Weights of a small transformer language model.
Size: width 256, MLP 1024 squared ReLU, 10.3M parameters.
Each number is 128 + 32 x the weight over its row's rms, rounded and kept within 0 to 255. Layers, rows and columns count from 0. The size above them is the row's rms in percent of the matrix's.

# layer 8 MLP up, 1024x256, rms 0.0751, rows 424-476, columns 0-63
size [105 102  97  99 103 101 105 104 104 102 110  99 106 103  93  98  97 112  97 100 102 100 101 103 103  90  98 104 100 103 107 102 102 107 103  91 112 108  90 113  90  97  98 110 109  94  94 106 100 103  86 100 104]
[[136 145 150 170  91 114 105  93 138 112  80  95  93  73  95 107 144 232 184 123 139 144 145  79 119 127 107 157 150 159 203 134 145 171 100 127 200  91 130 144 158 184 146 123 158 132 151 132  78 100 145  84  92 110 131  74  82  95 178 151 145 163 108 156]
 [137 130 139  93 124 148 146 157 149 157 129 120 138 159 165 192 182 110  68 134 110  97 132 137  80  86  71 138  81  85 151 185 115 144 141 141 137 169  84 125  91 119 123 125 118 146 111  99 120 145  76 140 103  98 147  94 118 178 104 102 129 161 159 149]
 [135 119  90 168 130  91 124 120 203 145 150 131 150 149 150 118  91  71 121 119 141 128 209 113  53 133 141 120 149 110 131 127 115 103 120 161 112  68 158 113  45  84 121 162 194 154 141 201 113  98 124 153 105 155 113 125 126 111 146 122  99 140 110 181]
 [ 75 164 148 102 110 116 123  73 133 146 101 127 122 190 121 125 207 124 171 145 107 159 120 140  80  92 182 105 162 101  90 144 146  69 109 125 117 137 146 151 146 148 113 132 130 174 119 112 138 121 152 130 229  92 130 149  52  90  95 163 111 124  92 154]
 [ 84 148  70 117 172 101 121  89 126  77 135 110 108 153 129 149  17  81 130 142 148 102 134  98 103 143  92 136 111 194 156  91 121 137 147 115 122  72  64 166  67  89 119 169 141  88 192  97 144  86 128 148 120 144 130 139 148 156 124 144 124 111 200 101]
 [139 125  66 134 103 146  86 140  62  99 154 103  82 152  90 159 148 115 155 157 154 106 119  46 143 123 103 104 138  96 139 129  92 134 105 107 129 150 194 150 125 105 130 129 125 127 140 182 156 166 118 118 147 122 101 133 121 123 120 132 167 109 153 199]
 [ 93 105 142 114 156 145 154 145 109 152 133  85  95  79 155 176 137 144 140 106 115 132  68  91 116 101  47 122  89 156 103 146 121 161 119  81 154  94 132  56 104 141 110 111 166 123 129 130  78 166 146 112 100 135  77 139  92 130  65  97 134  72 148 118]
 [119 148 178 128 116 156 109 180 108 138 150 117  88 137 158 106 128  80  92  98 121 125 183 151 131 144 128 130 119  88 159 153 110 191  87 141  64 162 105 122 124 168 126 103 143 102  93 131 148  76 115 104 153  90 116 101 119 157  84  68 137 147 137 142]
 [ 64 171 168 176 147 112 111 146 155  92 100 158 130 152  52 170 130 131 132  84 173 184 138 117 117 129 157 165 145 120 154  99 111 129  89 124 141  14  97 126 145 196 101 189 188 101 143 201  77 107 205 103 125  83  60 145 114 121 197 112 140  71 116 119]
 [ 96 127 163  95  75 163  92 141 169 223 152 145  96  32 157 142 187 146 127 104 117 103 137  91 170 136 105 148 115 174 144 163 104 115 135 212 159 117 111 166 112  86 100 191 118 101 108 122 129 137  98 175 159 115 162  67 112 131 100 158 142 161 130 159]
 [ 98 140 156 105  92 195 129  82 101  98  77  91 125 144 133  68 123  73 151 123 100 184 119 163 118 138 122 138 136  99 149 109 107  89 125 111 133 107  90  82 164 170 177 156 116 112 115 127 122 176  83  97 159 191 118 153  97 107 154 136 125 110 151 156]
 [158 110 125 114 132 122 154 112 107 117  72 135 122 103  83 103 135 149  91 158 145 133 155 107  85 114  96 172 140 106 113 168 145 100 120 156 184  77  87 158 166 149 133 110 123 109 117 123 146 130 168  51 117 128 139  45 133 111 187 125 127 162 126 119]
 [149  48  69 142 137 132 171 100 138 185 128 131  99 119 130 150 133 162 109 131  46 125  79 171 105 143 119 164 124 149  85 126  91 166  59 107 135 133 180 162 140 145 128  97 137 100 130  88 141  78 114 147 186 113  79 154 141 180 105  87 140 162 156 173]
 [128 156 111 174 189 116 137  57 145 132 102  96 160  83  55 116 101 127 122  95 145 191 119 120 111 129 173 150 103  94  87 166 139  71 190 128 107 114 112 137 179  84  99 126 170 131 156 116 108 142 127 106 106 173 110 128 151  76 146 168 129 169 105 167]
 [ 53 208 108 134 115  60 148 130 152 144 108 135 108 150 101  99 131 118 116 126  75 196  97 136 142 131 138 171 120 187  93  46  98 119 115 151 120 153  92 131 131  99 198 130 143 137 219 127 153 128 156 142  85 128 100 131 152 121 119 148 136 142 119 124]
 [ 84 128 126  99 114  93 117 137 119  90 131  97 123 104  72 155 132  63 165  96 153  72  65 194 175  91 155 116 162 105 132 150 124  74 160 103 119  98 165 199 175 154 127  99 125 145 127 140 165  99  81 136 166  31 107 140 160 118 171 118  95 124 120 149]
 [143 171 132 121 209 128  74 144  99 132 139 170 102 114 110 165 136 101 122 143 107 150 111  97 119 152 160 133 159 138 135 155 166 124 133 157  95  76  48 115  87 127 151 186 169 105 127 134 112 115 149 141 153 138  97  89 147 130 176 126  91 155  98 117]
 [122 116  77  96 117 100 154 164 131  82 123 111 165 110 121 118 120 121 101 132 192 193 142 107  85 138 136 141 159 197 128 119 136 124 104 101 202 138  85 144  52 125 108 147 144 177  98 131 160  69 121 103  83 140 106 135 143 130 118 153 103 101 168 154]
 [ 45 146  85 104  78 103 122 125 115 110  85 142 109 113 100 103 168 112 174 143 133 169 106 132 165 150 148 116 153 198 130 129 141  64 136 122 112 149 163 125 116  69 137  96 125 121  90 125 107 122  87 149 165 171 124 150 166 131 142 141 158 107 111 186]
 [ 77 131 129 135 142 104 125  95 156 166 162 178 164 159 113 112 139 104 164 127 100 116 114 106 168 126 157 127 108 151  87 116 144 136 112 145 155 117 142 183 135 125  71 154 194  81 128 104 135 146 111 134  87 130 126 128  98 118 125  54 118 144 130 102]
 [100 118 114 135 156 133 100 105 117 135 130 170 149 113 111 111 100 148  96 157 133  79  83  93 133 173 143 109 150 121 119 159 151 114  99 138 145 178 107  66 155 126 116 111 111 100  62 184 179 149  97 123 115 118 116 171 149  84  77 125  98 109 182  74]
 [126  87 100 154 125 153 153 134  79 112 101 122 160 152  85  93 136  80 149 128 124 118 161 109 134 168 170  59 222  89 120 107 140 110 164 123 139 183  89 131 174 105 112 107 157 133 127 117 128 112 117 135 120 119 148 168 173 103 193  73 107 137  92  97]
 [ 88 177 169  61 103 126 143 113 104  93 142 137 101 142 163 127  60 124 188 136 130 110 109  84  62 104 142  91 131 122 119 167 208 168 133 185 126 112 162 139 120  48 158 145 151  94 148  99 184 131 147 165 116 121 178  86 126 121 123 159 152 175  60 132]
 [ 89 173 100 133 129 180 114 159 125 102 128 110 179 150  33 154  93 158 113 131 151 154 108 148 155 108 151 156 162 112 110  90 138 133  84 135 116  94 100 133  61 116 144  80 123 122 215 137 171 143 101 140  98  76  82 107 132 135  80 136 151 107 177 136]
 [ 96  89 139 164 125 138  67 117 116 157 129 110 117  72 115  84 174 197 153 153 111 113 141 139  90 117 132 191 164 169 146 145 112 131  75  87 117 166  91 172 158 129 109 182 110 141  96 154 176 155  63 100 160 165 122 104 154 114 132  86 156  71 175  95]
 [ 80 153 124  97 166 125  98 107 120 118 108 106 115 118 124 126 179 143 169  90 124 127 147 192 154  91 153 121 137 147 154 123 141  70 118  99 124 116 151  47 146 118  71 109 149 147  95 148 165  85 104  60 128 105 109 120 179 165 119 123 146 103  94  79]
 [152 162 129 131  99  97 177 149 165 144 150 109 130 117 150 119 168 113 125 144  99 152 151 106 116 183  99 168 179 139  61 120 128  46  80 113 148 126 103  96 120 168  66  99 161 114 128 132 182  67 120  89  72  88 105  97  87 140  72 116 133 157 164 157]
 [103 125 114 129 129 122  95 142 126 137  88  84 116 105 151 100 126 131 128 135  87  61  97  90 137  86 170 119 131 104 116  98 101 167  80 163 125 104  88 119 104 137 203 127 155 178 106  85 135 123 140 103 135 166 155 124 117  62 140 121  95 132 197 117]
 [148 154 120 124 132 147 119 146 127  90 116  77 135 151 107  93 126  94 122 139 107 158 107 192 110 128 155 125 154 155 108 118 107 151 152  95 174 103 156 174 146 170 141 145 160  78 174 111 166 174  73 135 124 105 146 154 130  88 111  90 132 105  84  55]
 [132 111 122 117 174  91 173 104 139 164 144 190 141 104  86  80 175 144 149  92 188 122 122  98 143 111 113 125 106 129  91 154 112 124 113  99 138 119 133 124 145 165  55 141 130 133 155 117  91 162 102 172 117 160 129  57 129 132 138 134 116 139  88  95]
 [102 102 106 138 134  98 152 145 116 115 158 106 104 130 192 108 105 207  81 116 197 143  96  63  65 129 140 138  97 142 162 143 136  94 119 195 165 141 130 142 111 172  58 142 138 117  75  89  91  69 126 148 178 141  78  54 115 119 125 164 183 142 134 130]
 [127  92  90 160 101 121  86 111 126 139 153  83 130  87 107 111 164 128 158  91  92 132 104  87 120  96 133 105 116 178  74 131 185  94  84 127 213 173 122 167 102 133 106 140 112 108 186 110 117 128 161 148 153  64 119 168 162 107  93 115  81 113 131 116]
 [153 155 102 132 140  91 136 131 100 143 142 129 131 123  84 133 129  81 153 184 106 129 130 154  85  61 163 101 126 142 134 112 100  89 144 126 126 144  98 134 119 163  89  89 132 146 135 146 194 141  40 107  97 162 120  98 116 146 120 174 105 153  94 124]
 [157 115 156 131  93  96 106 138 166 137 103 153  90 189  58 158  88 140 134 138 120 119  87  52 127  99 139 121 112 138 134 119 114 170  71 176 156 111  99 148 121 151  69 129 113 145 146 101 151  63 111 163 113 104  83 117  92 121  89 156 152 111  44 167]
 [171 151 133 160 150  98 137 214  96  83 137 117 156 125 105 130 121 108 150 116 117 145 149  99 158  97 147 110 192 117  68  89 160  94 103  95 128 102 118 132  88  83 146 121 145 113 160 138 203  52 136  94 158 197 178 108 155 143 146 107 138 193 105 150]
 [136 136 112 134  93 131 142  98 131 160 116 137 147 118 110 132 151 170 129 142 117 112  53 123  84 117 125 168 115 169 119 124 134 104 135 181  81 111  87 140 210 127  83  99 155 145  91 133 204 143 157 105 153 117 150 105  75 109 144 110 175 150 140 137]
 [110 120 144 166 123 145 123  74 157 160 208 145 153 113  66 133 139 138 103 127  97 120 110 144 102 101 131 144  55 105 123 107 122 104  83  91  71 126 143  98 123 134 136  96 145 138 170  92 148 149 147 127 178  80 138  71 143 106 128 122 153 118 120 133]
 [139 151 136 149 129 130  97 129 123  72 143 144 201  84 153 112  95 166 186 130 146 152 105 133 141 106 136  92 183 112  99  60 108 130 114 128  93 128 112 150 172 108  97  96 122 191 178 117  77 125 152  85 177 158 146  84 148 123 184 123 140 172 148 139]
 [165 139 146  79 160 162 106 171 116 125 112 140 111  96 160 104 155  87 149 131 104 117 143 130 124 128 111 151  97  93 114 109 152 114 129 121  84 118  87  97 179  95 141 102 179 158 144  77  82 101  96 164 173 154 144 121 125 126 161 159 178 116 107 184]
 [182 182 155 131 139 100 104 137 111 182 106 124 121  91 118 127 148 150 130 113 153 115  93 116 144 106  68 135 138 114 112 116 166  39  40  47 130 100 210 110 122 176 116 117 131  96 161 110 192 129 135  93 131  94  98 160 161 128 167 104 103  96 126 180]
 [142 110  92  92  64  87 189 130 153 192 132 149 137 123 214 111 109 186 149 117  96 162 145 156  60 147 140 188 171 123 115 174 110 143 149 107 108 132 203 185 134 144 163 151 154 160 155 137 155 136 182 179 150 132  96 131 140 150 104 110  76 112 197 196]
 [104 136 103 109 158  69 185  91 108 104 133 156 132 108 165 131  71 113 115 153 189 148 112 122 167 148 159 126 103  99 164 109 122  87  93 118  62 137 102 132 117 122  91  87  85 107  63 131 157 123  68 155 150  70 141  78 179 122 112 117 171 141 119 154]
 [131 136 143 155 145 118 191 103 154 157 136 131 115 129 172 129  91 129 162 182 160 159 140 118 125  86 140 118 113 119  91 126 116 108 163 169 151 123  81 189  88 106 151 161 139  93 149 167  93 143 127 149 154 122 134 177 169  82  84 106 121 164 171  73]
 [167 151  66 157  68 144 152  99 152 140 113 109 122 130  74 123 147 143 133 174 116 149 118 186 132 134  73 152 145 108 168 144 113 112 112 105 115 163 128  94 126  96 113 108  80 160  91  84 135 158 104 136 161 161 132 116 126  84 133  89 148 120  84  90]
 [147 143 131 154 127 153 107 118 177  93  94 120 138  89 144 101  83 133  99 219 157 149 135 161 117 141 124 155 117 160 101 123 130 141 164 187 172 130 102 190 187 125 189 117 123 125 141  96  61 163 120 112 149 113  62 153  94 139 136 148 113 123 205  91]
 [142 162 148 116 155  97  91 122 116 109 145 131  94 144  74 180  92  79 151 125 115 146 119 103  91 125 134 132 156 147 153  99 146 114 100 133 158  95 189 119 158  90 137 176  90 159 149 109 144  91  85 103 137 124 128 176  87 134 160 106 149 117 201  68]
 [166 134 153 121 184 151  72 119 126 135 182 143 112 101  65 104 119  87 128 127 136 133 144 137  84 129  96 124 135 139  66 132 108 149  88  98 205 121  75 135 149 180 165 128 116  94 114 171 184 145 166 146  94 108 143 131 118 116 195 149 122 145 106  70]
 [127 195  76 107 138 128  50  93 167 100  98 144 116 171  91 113 123 170 114 108 137 174 146 101 152 114 165 145 155 138 108 138 137 144  90  77 142  88 102 100 108 108 163 105  99 120 143 106 146 137  90 132 176 156 120 116  91 107 134  68  81 153  91  97]
 [137 131  96 122 115 161 121 147 153 111 101 103 147 140 137  78 181 147 132 168 129 142 152 164 111 138 127  83 152 141  97  97 143 130  77 178 166 105 138  71  94 100 138 101 199  94 147 130  78 119 116 152 133  77 132  91 166 140 155 135 117 180 150 143]
 [115 129 102 150 139  97 126 136 153 157 144 132 105 182 170 163 185 147 163 120 127 121 158  95 103 118 160 188 177  58 121  86 140  92 121 157 105  92 161 134 116 154  97 111 142 140 139 141 101 166 106 134 173 108 158 131 126 106  99 138 147 171  93 128]
 [116 114 112  86 139 111  93 176  89 116 117 104 111 141 112 117 142 194 133 112  97  91 153 116 128 182 119 180 143 157 154 114 180  26 158  88  80 118 134  97  69 109 100  72  42 110 130  92  98 111 122 169 132  48 116 127 152 133 142  94 113  88 111 145]
 [ 79 179  92 152 178 144 108 103  82 120 132 106 147 142  97 146 188  93 155 120 149 121 105  99 110 152 147 145 176 141 142 107 140 105 175 109  77 115 134 138  78 146 150 177 136 103 102 184 179 116  94 107  89  71 135 124 112 123 133 162 111 214  82 122]
 [ 99 159  95 176 207 129 125 124 157 120 188 138  87  81 177 114 172 117 123 117 155  87 120  99  62 151  89  77  65 137 102  71 117 112 139 111 179 121 117 121 143 149 162 119  97  68 108 130 172 139  82 120 205 183 130 128 138  87  95 115 178  68 138 118]]
# layer 8 MLP down (transposed), 1024x256, rms 0.0821, rows 424-475, columns 0-63
size [104 105  98  99 102  96 102 102 101 103 102  97 106 103  99  96 100 111 102 103 102 102 103 104 100  92  92  97 101  99 105 104 100 102 100  92 105 105  90 107  95  98  98 113 109  94  92 100  97 107  92 107]
[[176 155 130  87 148  68  99  84 137 150  78 111 166 106 167 157  61  87  94 114 127  85 126 121 176 161 143 140 114 123 151  86  94  53 150 133 128 142 141 150  87  96 152 157 118 109 145 160 127 161 101 161  93 147 129 128 133 136 127 117 145 147 134  58]
 [ 76 118  78 139 155 133  97 115 141  66 152  98  87  95  57 144 176 202  94 127 185 155 133 153  96 119 106 155 117  76 134 137 125 149  90 116 120 152 178 121 109 118 210 141  95 108 122 183  82 116 153 116 109 116 137 122 109 106 107 169 148 167 132 109]
 [ 97 115 165 111 101 154 250 140 115  98 205 148  97 137 111 130 160 139 164 111 188 108 133 144 183 168 118  72 107 140  97 107 110 136 112  92 138 125  60 100  88  72 146 117 120  89 136 167 152 158 104 123 156 188  97 125 121  96 131 116  72 115 124  70]
 [146 148 114 145 140 156 200  95 122 136 145 157 109 125 164 190 102 142 134 119 133  97 158 107 141 168 106 121 147  92 119 126 104 131 143 150  48  68 119 149  75 107 164 141 145 179 140 143 171 128 150  95 105  60 104 186 194 194 126 137 162 158 146 113]
 [178 132 103 159 106  91 146 147 166 157 125 172 130 233 130 198 134 112 108 119  99  92 125 151 136 105  87 155 158 157  89 144 152 119  86 120 142 144 107  80  49 134 149 118  82 127 130 144  92 119 142 147 142 139 146 107 163  78 122 162 152 123 105  90]
 [ 90  99 120 119 107 157 124 185 147 138 141 131 133 109 107 195  97 143 162 140  96 165 100  68  86  85  94 138  67 123  90 129  48 128 143  76 154 118 185 123 100 141 102 114 137 173 142 130 158 155 111 179 169 164 168 124  68 133 126 108 165 112 121 105]
 [ 89 125  94 133  88 108 104  93 155 137 129 155 114 140 101 117 102 148 133 130 196 125 114 134  91 126 162 159 135  66 145 116 150  90 168 102 119 106  99 117 136 118 155 114 154 114 179 142 144 111 142 129 108 159  69 125 167 146 107 157 185 189 134 149]
 [140 127 117 122 120 124 156 131 139 168  63 137 122 107 158 153  98 117 110 150  82  83 196 162 134 163 149 171 154 119 131 143 154 165 123 161 141 129 145 142 125 114 114  62 116 180 143 119 148 170 149 185  77 188  80  84 159 163 140 175 184 144 104 148]
 [174 175 144 163 149 114 107 134  97  57 177 165 138 144 172 121 167 125  94 157 180 126 145  91 147 107  86 147 158 147 107 147  80 195 115 132 130 108 168 112 116 132 118 113 153 104  92 170  75 135 175 176 134 151 133 167 151 185 126 128 147 110 101 132]
 [166 124 127 126 168 140 122  97 137  75 132  60 202 152 163  85 128 115  88 127 158  94 143 101 161 130 174  67  14  75 162 102 134 139 160  96  79 153  95  78 142 116 174 140 177 126 106 186 126 143 125  76 109  64 119 141 139 152 120  96 139 107 147  81]
 [140  81 118  92 204 108  47 143 147 133 109 114 161 144 103 112  68 118  89  88 114  45 141  74 128 106 121 134 117 177  83  96  73 110 154  79 204 112 137 115 170  75 131 149  81 128 155 114 142 158 158 217 143 129 189 130  83 129 151 147 128 145 151  93]
 [139 108 162 120 135 122 150 140  75 147 101  63 115  89  84 113 125 159  75  87 124 117 161 118 149 136 127 120 124 119 100 151 130 166 125 144 116 137 132  89 145 152 162  85 159  96  82 125 123 175 169 130 156 179 184 150 171  94  94 172  72  89 193  71]
 [149 132 144 109 172 127  94 142 128 131 116 139 168 157 139 105 113 118 121 136  81 126 107 111  84 131 102 182 171 151 135 120  88 116 166 117 118 217 149 176 158 114  78  97 103 112 132 115 146  97 171 136 181 102 179 160 138 180 108 143 109 119 145  92]
 [147 135 112 148 132  86 129 168 161 129 128 132 152 156 143  83 164 103 157  83 169 129 170 128  94 133 109 149 130 141  84 147 152 182  89 134  72 198 129 166 120 116 118 117 115 103 106 129 110  97 145 138 166  84  75 134 169 143 116 134  98  60 118 174]
 [146  98 119 103 102 109 145 175 128 175 139 159 101 121 150 159 111  93  34 187  94 173  83 146  95 138  98 211 103 197 135 103 117 116 146 114 169 216 155  78 116 125 104 174 142 142 112  91 102 109 149 103 128 117 143 125 122 170 110 115 140 172 131 163]
 [ 79 112 108 101 130 216  85 172 127 129 102 156  97 117 139 133  89  92 170 129 117 134 158  81 177 110 128 153 172 125 129 116 102 100 128 161 121 150 122 143 119 148 105  97 169  61 118 159 150 196 134 168 134  58 169 134 181 102 134 181 109 134 152 133]
 [ 51 154 144 159 101  87 122 198 159 163 167 124 177 131  94 107 128 165 118 113 122 117 112 148 101 105 162 123 120  93 185  85 194 187 108 175 102  91 147 125 131 130 126 179 127 166 138 121 108 170 113 168 108 179  84 175 102 151  85 106 159 131  75 159]
 [100 152 171  92 107 100 113 117 150 130 103 139  84 183  93 199 146 124 137 117 182 108 166 114 136 142 194  58 148 126 140  67 109 109 107  93 152  77 135 127 127 136 181 138 138  92 115  42 150 166 149 188 199 113 180 106 129  42 126 109 102 108 123 118]
 [ 93 171  96 156 164 155 120 143 149 167 102 124  98 136 137 145 126 176  94 159 127 134  62  72 113 118 136 182 120 127 158 155 145 105 144 190 157 115 148 110  92 142  97  92 172 117 147 176 134 134 169 131 146 157 126 212 119 107 121 142 111 174 148  90]
 [153  71 140  95 144 128 139 166  70 126 141 112 143  98 124 143 147  89 119 136 131 132 113 128 165  99 132 146  99  94 180 147 145  79  90 118 148 146 184 139  92 133  65 114 169  59 125  80  97 155  99 155  50 168 124 124 122 140 143 150 120  88 170 108]
 [120 142 175 130 140 188 206 203 133 187 152 160 157 169 136  83 164  99 132 137 163 180  86 118 129 115  91  73 134 125 148 124  92  94 130 171 129 139 123 178  95 136 117  85 198 197 184 125 143 172 151  99  80 147 160 127 170 111 184 156 171  96 122 143]
 [108 108 110 108 108  66 114 138 114  99 133 119  82 130 111 120 137 113 148 153 139 105 160 141 153 122  95  98 132  92 151 169  87  60 116 108 107 167 104  84  94  96 105  79 183 148 126 118  92 133 131 154 118 164 158  83 144  50 157  99 141  98  54 103]
 [146  77  90 102 208 168 122 135 122 104 165  77 157 156 131 140 113 120  99 178 119 154 130 156  80 112 103 128 101  91  85 145 166 198 140 134 147 200  90  77 117 153 130  99 137 135 121 163 161  96 173  96 127 141  92 161 145 130 133 106 157 122 142 130]
 [ 78 117 141 147 110 131 166  95 122 145 158  92  61 118 158 161 128 181 109 114 104 139 115  59 131  74  77 130 131 115 153 134 146 138 143  61 133 182 103  98  83  62 188 147 163  99 114 139 106 155  78 148 186  96 202 159 147  79  46  83 144 134  74 107]
 [118 132  67 130 152  95 181 110 171 106 139 147  94 105 120 104  98 149 186 159 148 100 116 141 130 113 157 134 129 163 159 176 118 155 140 147 187 144 196 101 183 104 178 179 170 164 148 124 143 107  43 154  80 149 153 110 118 111 120 129 147 128 105 139]
 [109 172 115  96 170 164 124 105  58 106 140 133 162 125 120  90 185 164 165 127 137 115 132 104 190  97 122 104  82 176 112  83  93 128  95 138 115 178 114 118  97  96 152 122  92 143 106 113  82  90 127 113  81 133 140 154 127 173 103 147 155  92  44 112]
 [135 119 128 129 169 183 130 164 128 139 123  85 180  85 160 125 140 124 155 120  80 143 134 152 122 132  92 115 167 144 137 148 141 194 159 150 101 111  84 149  98 122 182  37 110 133  93 134 208 175 147 108 158 120 110  61 105 145 108 157 129  78  54 128]
 [195 159 172 128  89  94 160 170 172 107 148 124 120  90 119 162 129 138 146  86 122 159 134 203  59 142 124  88  72 113 149 198 109 114 163 124 183 122 221 152  89 145 100 181 159  92 106 169 111 105 147 182 126  99 130 161  88 139 135 103 156 132 130 113]
 [116 102  86 206 149 157 126 104  80  87 108 138 141 155  76 115 108  94 109  90 144 103 107 117 167 161 142 111 119 110 187 121 110 141 144 115 151  92  81 153 115 156  57 109 131 145 110 163 123 162 145  87 100 153 171 161 161  97 111 149 173 132 124 154]
 [131  87  87 103 151 154 138 154 116  93 128  78 133 142 163  84 121 173  96 131 189  64 129 185 100  98 132  95  78 129 185 102 165  85 161 179 115 110 174 111 157 113 158  86  93  47 115 158 130  99 152 128  89 124 127 123 121 132 116 174 129 138 110 166]
 [ 74  83 171 133 102 134 144  89 132 113 150 120  62  98 100 136 104 166  94 124 169  85 178 142 144  81 162 150 190 131  96 179  85 155 100  87 161 167 145 132  97 146 118 142 103 100 130 142  96 124 105 147  84 113 128 188 101 156 124  95 159 155 113 162]
 [140 121 103 124  91 124 143 135 127 173 198 121 126  99 148 193 146 139 145 182 106 143 104 156 143 174  95 129 169  98 134 131 141 224 116 116 140 109 173 121 154  81  88 136 120  84 140 135 126 140 101 134 118 116 100 121 180 134 166 134 181 140 122 114]
 [ 83  78  92 115 134 145 163  58 104  62 120 116 141 141  94 110 147  97  77 145 109  71 117 105 117 150 112 147 181 113 136 145  81 116 117 185 150 172 111 203 150 148 128  88 168 121 164 172 120  61 154 186 162 149 129 137 102 138  81 134 158 120  78 178]
 [129 151 139 113 127  31 125 179 101 152  96 130 135 139 186 120 110 132 168 148 154 160 163 175  99  97  98 123 146 150  90 122 219 118 100  82 216 136  50 207 182  98  74 137  70 114 117 170 143 130 107 167 104  98  99  63 156 173 151 122 118 155 109 136]
 [125 146 188 137 184 141 115 155 152 141 105 157 150 137 117  64 123  74 164 121 155 141 110 155 132 126 149 134 155 153 125 145 104 120 119 156 143  76 117  97 123 179 178 149 153  66  98  82 152 108  72  98 152 131 117 127 117 182 104 190 104 171  57 211]
 [143 108 147 146 117 109 115 115 143 120  60 135 119 143 155 135 102 124 132 110  46 101 198 145  94  91 174  61 105  76 184  86 126 160 103 132 122 163 189 166 133 128  99 131 145  90 107 136 172 113 187 144 117  95  96 125 102 100  64 112 123 118 156 114]
 [107 146 132 145 170  49 145 144 101 124 105 142 139 115 104  97 107 103 117  46 124 152 156  78 118 117 105 102  85 135 145 168 178 141 128 157 133  92 118 165 159 137 138 165 163 111 140  81 123  97  77  97 150 140 124 125 143 124  92 135 125 131 122 143]
 [198 186 198 100 123 129  53 149 113 188 105 143 151 144 143 147 156 117  80 142 126 112 129 171 134 126 134 156 103 154 158  47  90 137 151 158  65 107 104 122 164 129 137 118 132 144  93 153 166 192 152  78  72 169 137 119 103 170 142 185 131 157 146 167]
 [179 165 173 100 141 130 175 173 131 145 112 126 172 191  92 136 139 104 158 112 115 175 154 149 154 129 198  73 179 104 172 155 133 123 155 102 111 140 141 153 101 158  81 156 130 119 101  92 161 104 146 159 135 145 103 153  99 113  83  98 114 103 130 112]
 [163 161 104 136 114  96 184 149 135 132 122 125 177 140 166 125 129 122 109  93 175 194 107 133 102 114 114 101 165 101 131 142 164 155 128 106  36 183 137  80 146 161 151  73 153 172  42 144 182 148 109 129 139 134 142  63 151 195 116 189 121 154  95 171]
 [143 190  87 140  87 147 190 161 106 146 168  80  99 159  81 138 146 131 162 140 130 135 113 135  94 131 157 116  91  64 139  77  98 140 217 104 126 195 141 196 165 132 197 109 162 150 141 159 154 160 108 102 131 151 112  57 140 138 120 118 154 138 112 116]
 [172 122 146 136 127 210 127  51  81 124  50 140  94 146 151 114 116 118 143 123 125  85 146 150 127  98  92 159 131 138  80 137 120 160 146 117 156 126  90 123 142 132 147 115 143  96 127 142 163  77 136 136 166 130 151 150 129 172 121 143 106 124  44 143]
 [124 137  99 106 129 108 155 143 107 145 143 141 123 124 131 177 126 146 107 148 127 167 127 154 151  65 221  66 114 154 144 113 126 160 143 123 151 109 176 193 154  91 178 145 140  96 146  65 169 118 169 178  74 190 128  81 190  79 156 119 116 130  95 103]
 [ 98 152 141 137 161  42 126 132 131 121 214 115 110 114 124 122 132 127 139 144 127  71 145 111 166 152  84 158 170  60 179  89 142 128 134 147  74 181 118  91  99 118 130 153 142  57  98 133 128 111 115 131 112 181 155 113  74 128 135  47  77 149 108 107]
 [199 144  95 128 152 121  96 120 136 164 119 139  95 144 201 154  73 110 186 144 144 140 106 206  81 165  60  71 146 169  86 142 120 129 172  86 114  91 117 156 141  92 114 129 142  95 195 109 145 112 130 170 111 126 119 102 109 166 153 117 152  93 186 148]
 [107  91 139 121 174 161 112 127  84 127 107  86 159  95 117 165 126 102 113  71 134 116 175 138 166 110 135  94  97 165 122 149 116  88 155 148 122 108 149 144 157 112 182 167 122 148 148 158  79 176 114 164  98 118 106 148 166 132 162  96 149 111 167 137]
 [167 117 102 108 192 226 139 130 124  97 113  20 160 122 120 153 151 130  94 145  99 163 131 101 183 157 132 127 101 151 121 155 156 151 114 124 172 135 167 141 126 113  82 101 128 163 143 153 119 128 157 157  78 130 126  78  60 138  99 180 150 164 133 213]
 [124 137  87 112  89  92 100 158 172 140 134 116 126 150 162 206 156  89 119 141 130  71 213 171 137 124 101 111 121 155 173 158 175 143 128 168 120 174 151 114  98 174  93  99 138 116 113 163 183  77 141  87 127 129 125 101 142 130 123 132 167 137 141  89]
 [131 108 135 151 126 197 149 109  49 111 116 187 178 142 203 137 128 172 151 119 168 115 133  98 125 135  90 175 137 132 111 131 133 164  84 137 145 124 155  98 101  76 179 100 127 145 127 208 109 147  92 183 104 142 117 152 106 156 140  28 202 129 104 156]
 [148 151  49 108 179 154 185 172 148 139 156 146 122 129 161 102 116  80 158 109 162 135 157 134 136 205 122 140 166 128 124 110 159 105  94 158 162 184  71 132 186 102 148 140 131 149 174 151 139  86 124 148 127 151  87 184 117 137 121  94 128 107 121  97]
 [ 98  40 162 180 116 106 126 193 131  84  82 122 173 117  74 141 133 186 125 163 118 136 184 204  43  55  89  58 140 121  92 147 118  70 114 134  81 126 181  77  74 143 183 157 155 108 137  92 129 110 141 117 143 172  92  99 186  92 118 172 130 165 131 136]
 [100  79 107  72  74 138 119  30 118  47  68 123 162 129 116 134  76 114 150 119 169 174 133 169 189 147 206 129 115 152 119  74 137  85 103 105 112 129 157  82  99  89 120 145 104 161 180 153  69 136 159 147 118 197 135 146 103 137 129 171 154 138  99 157]]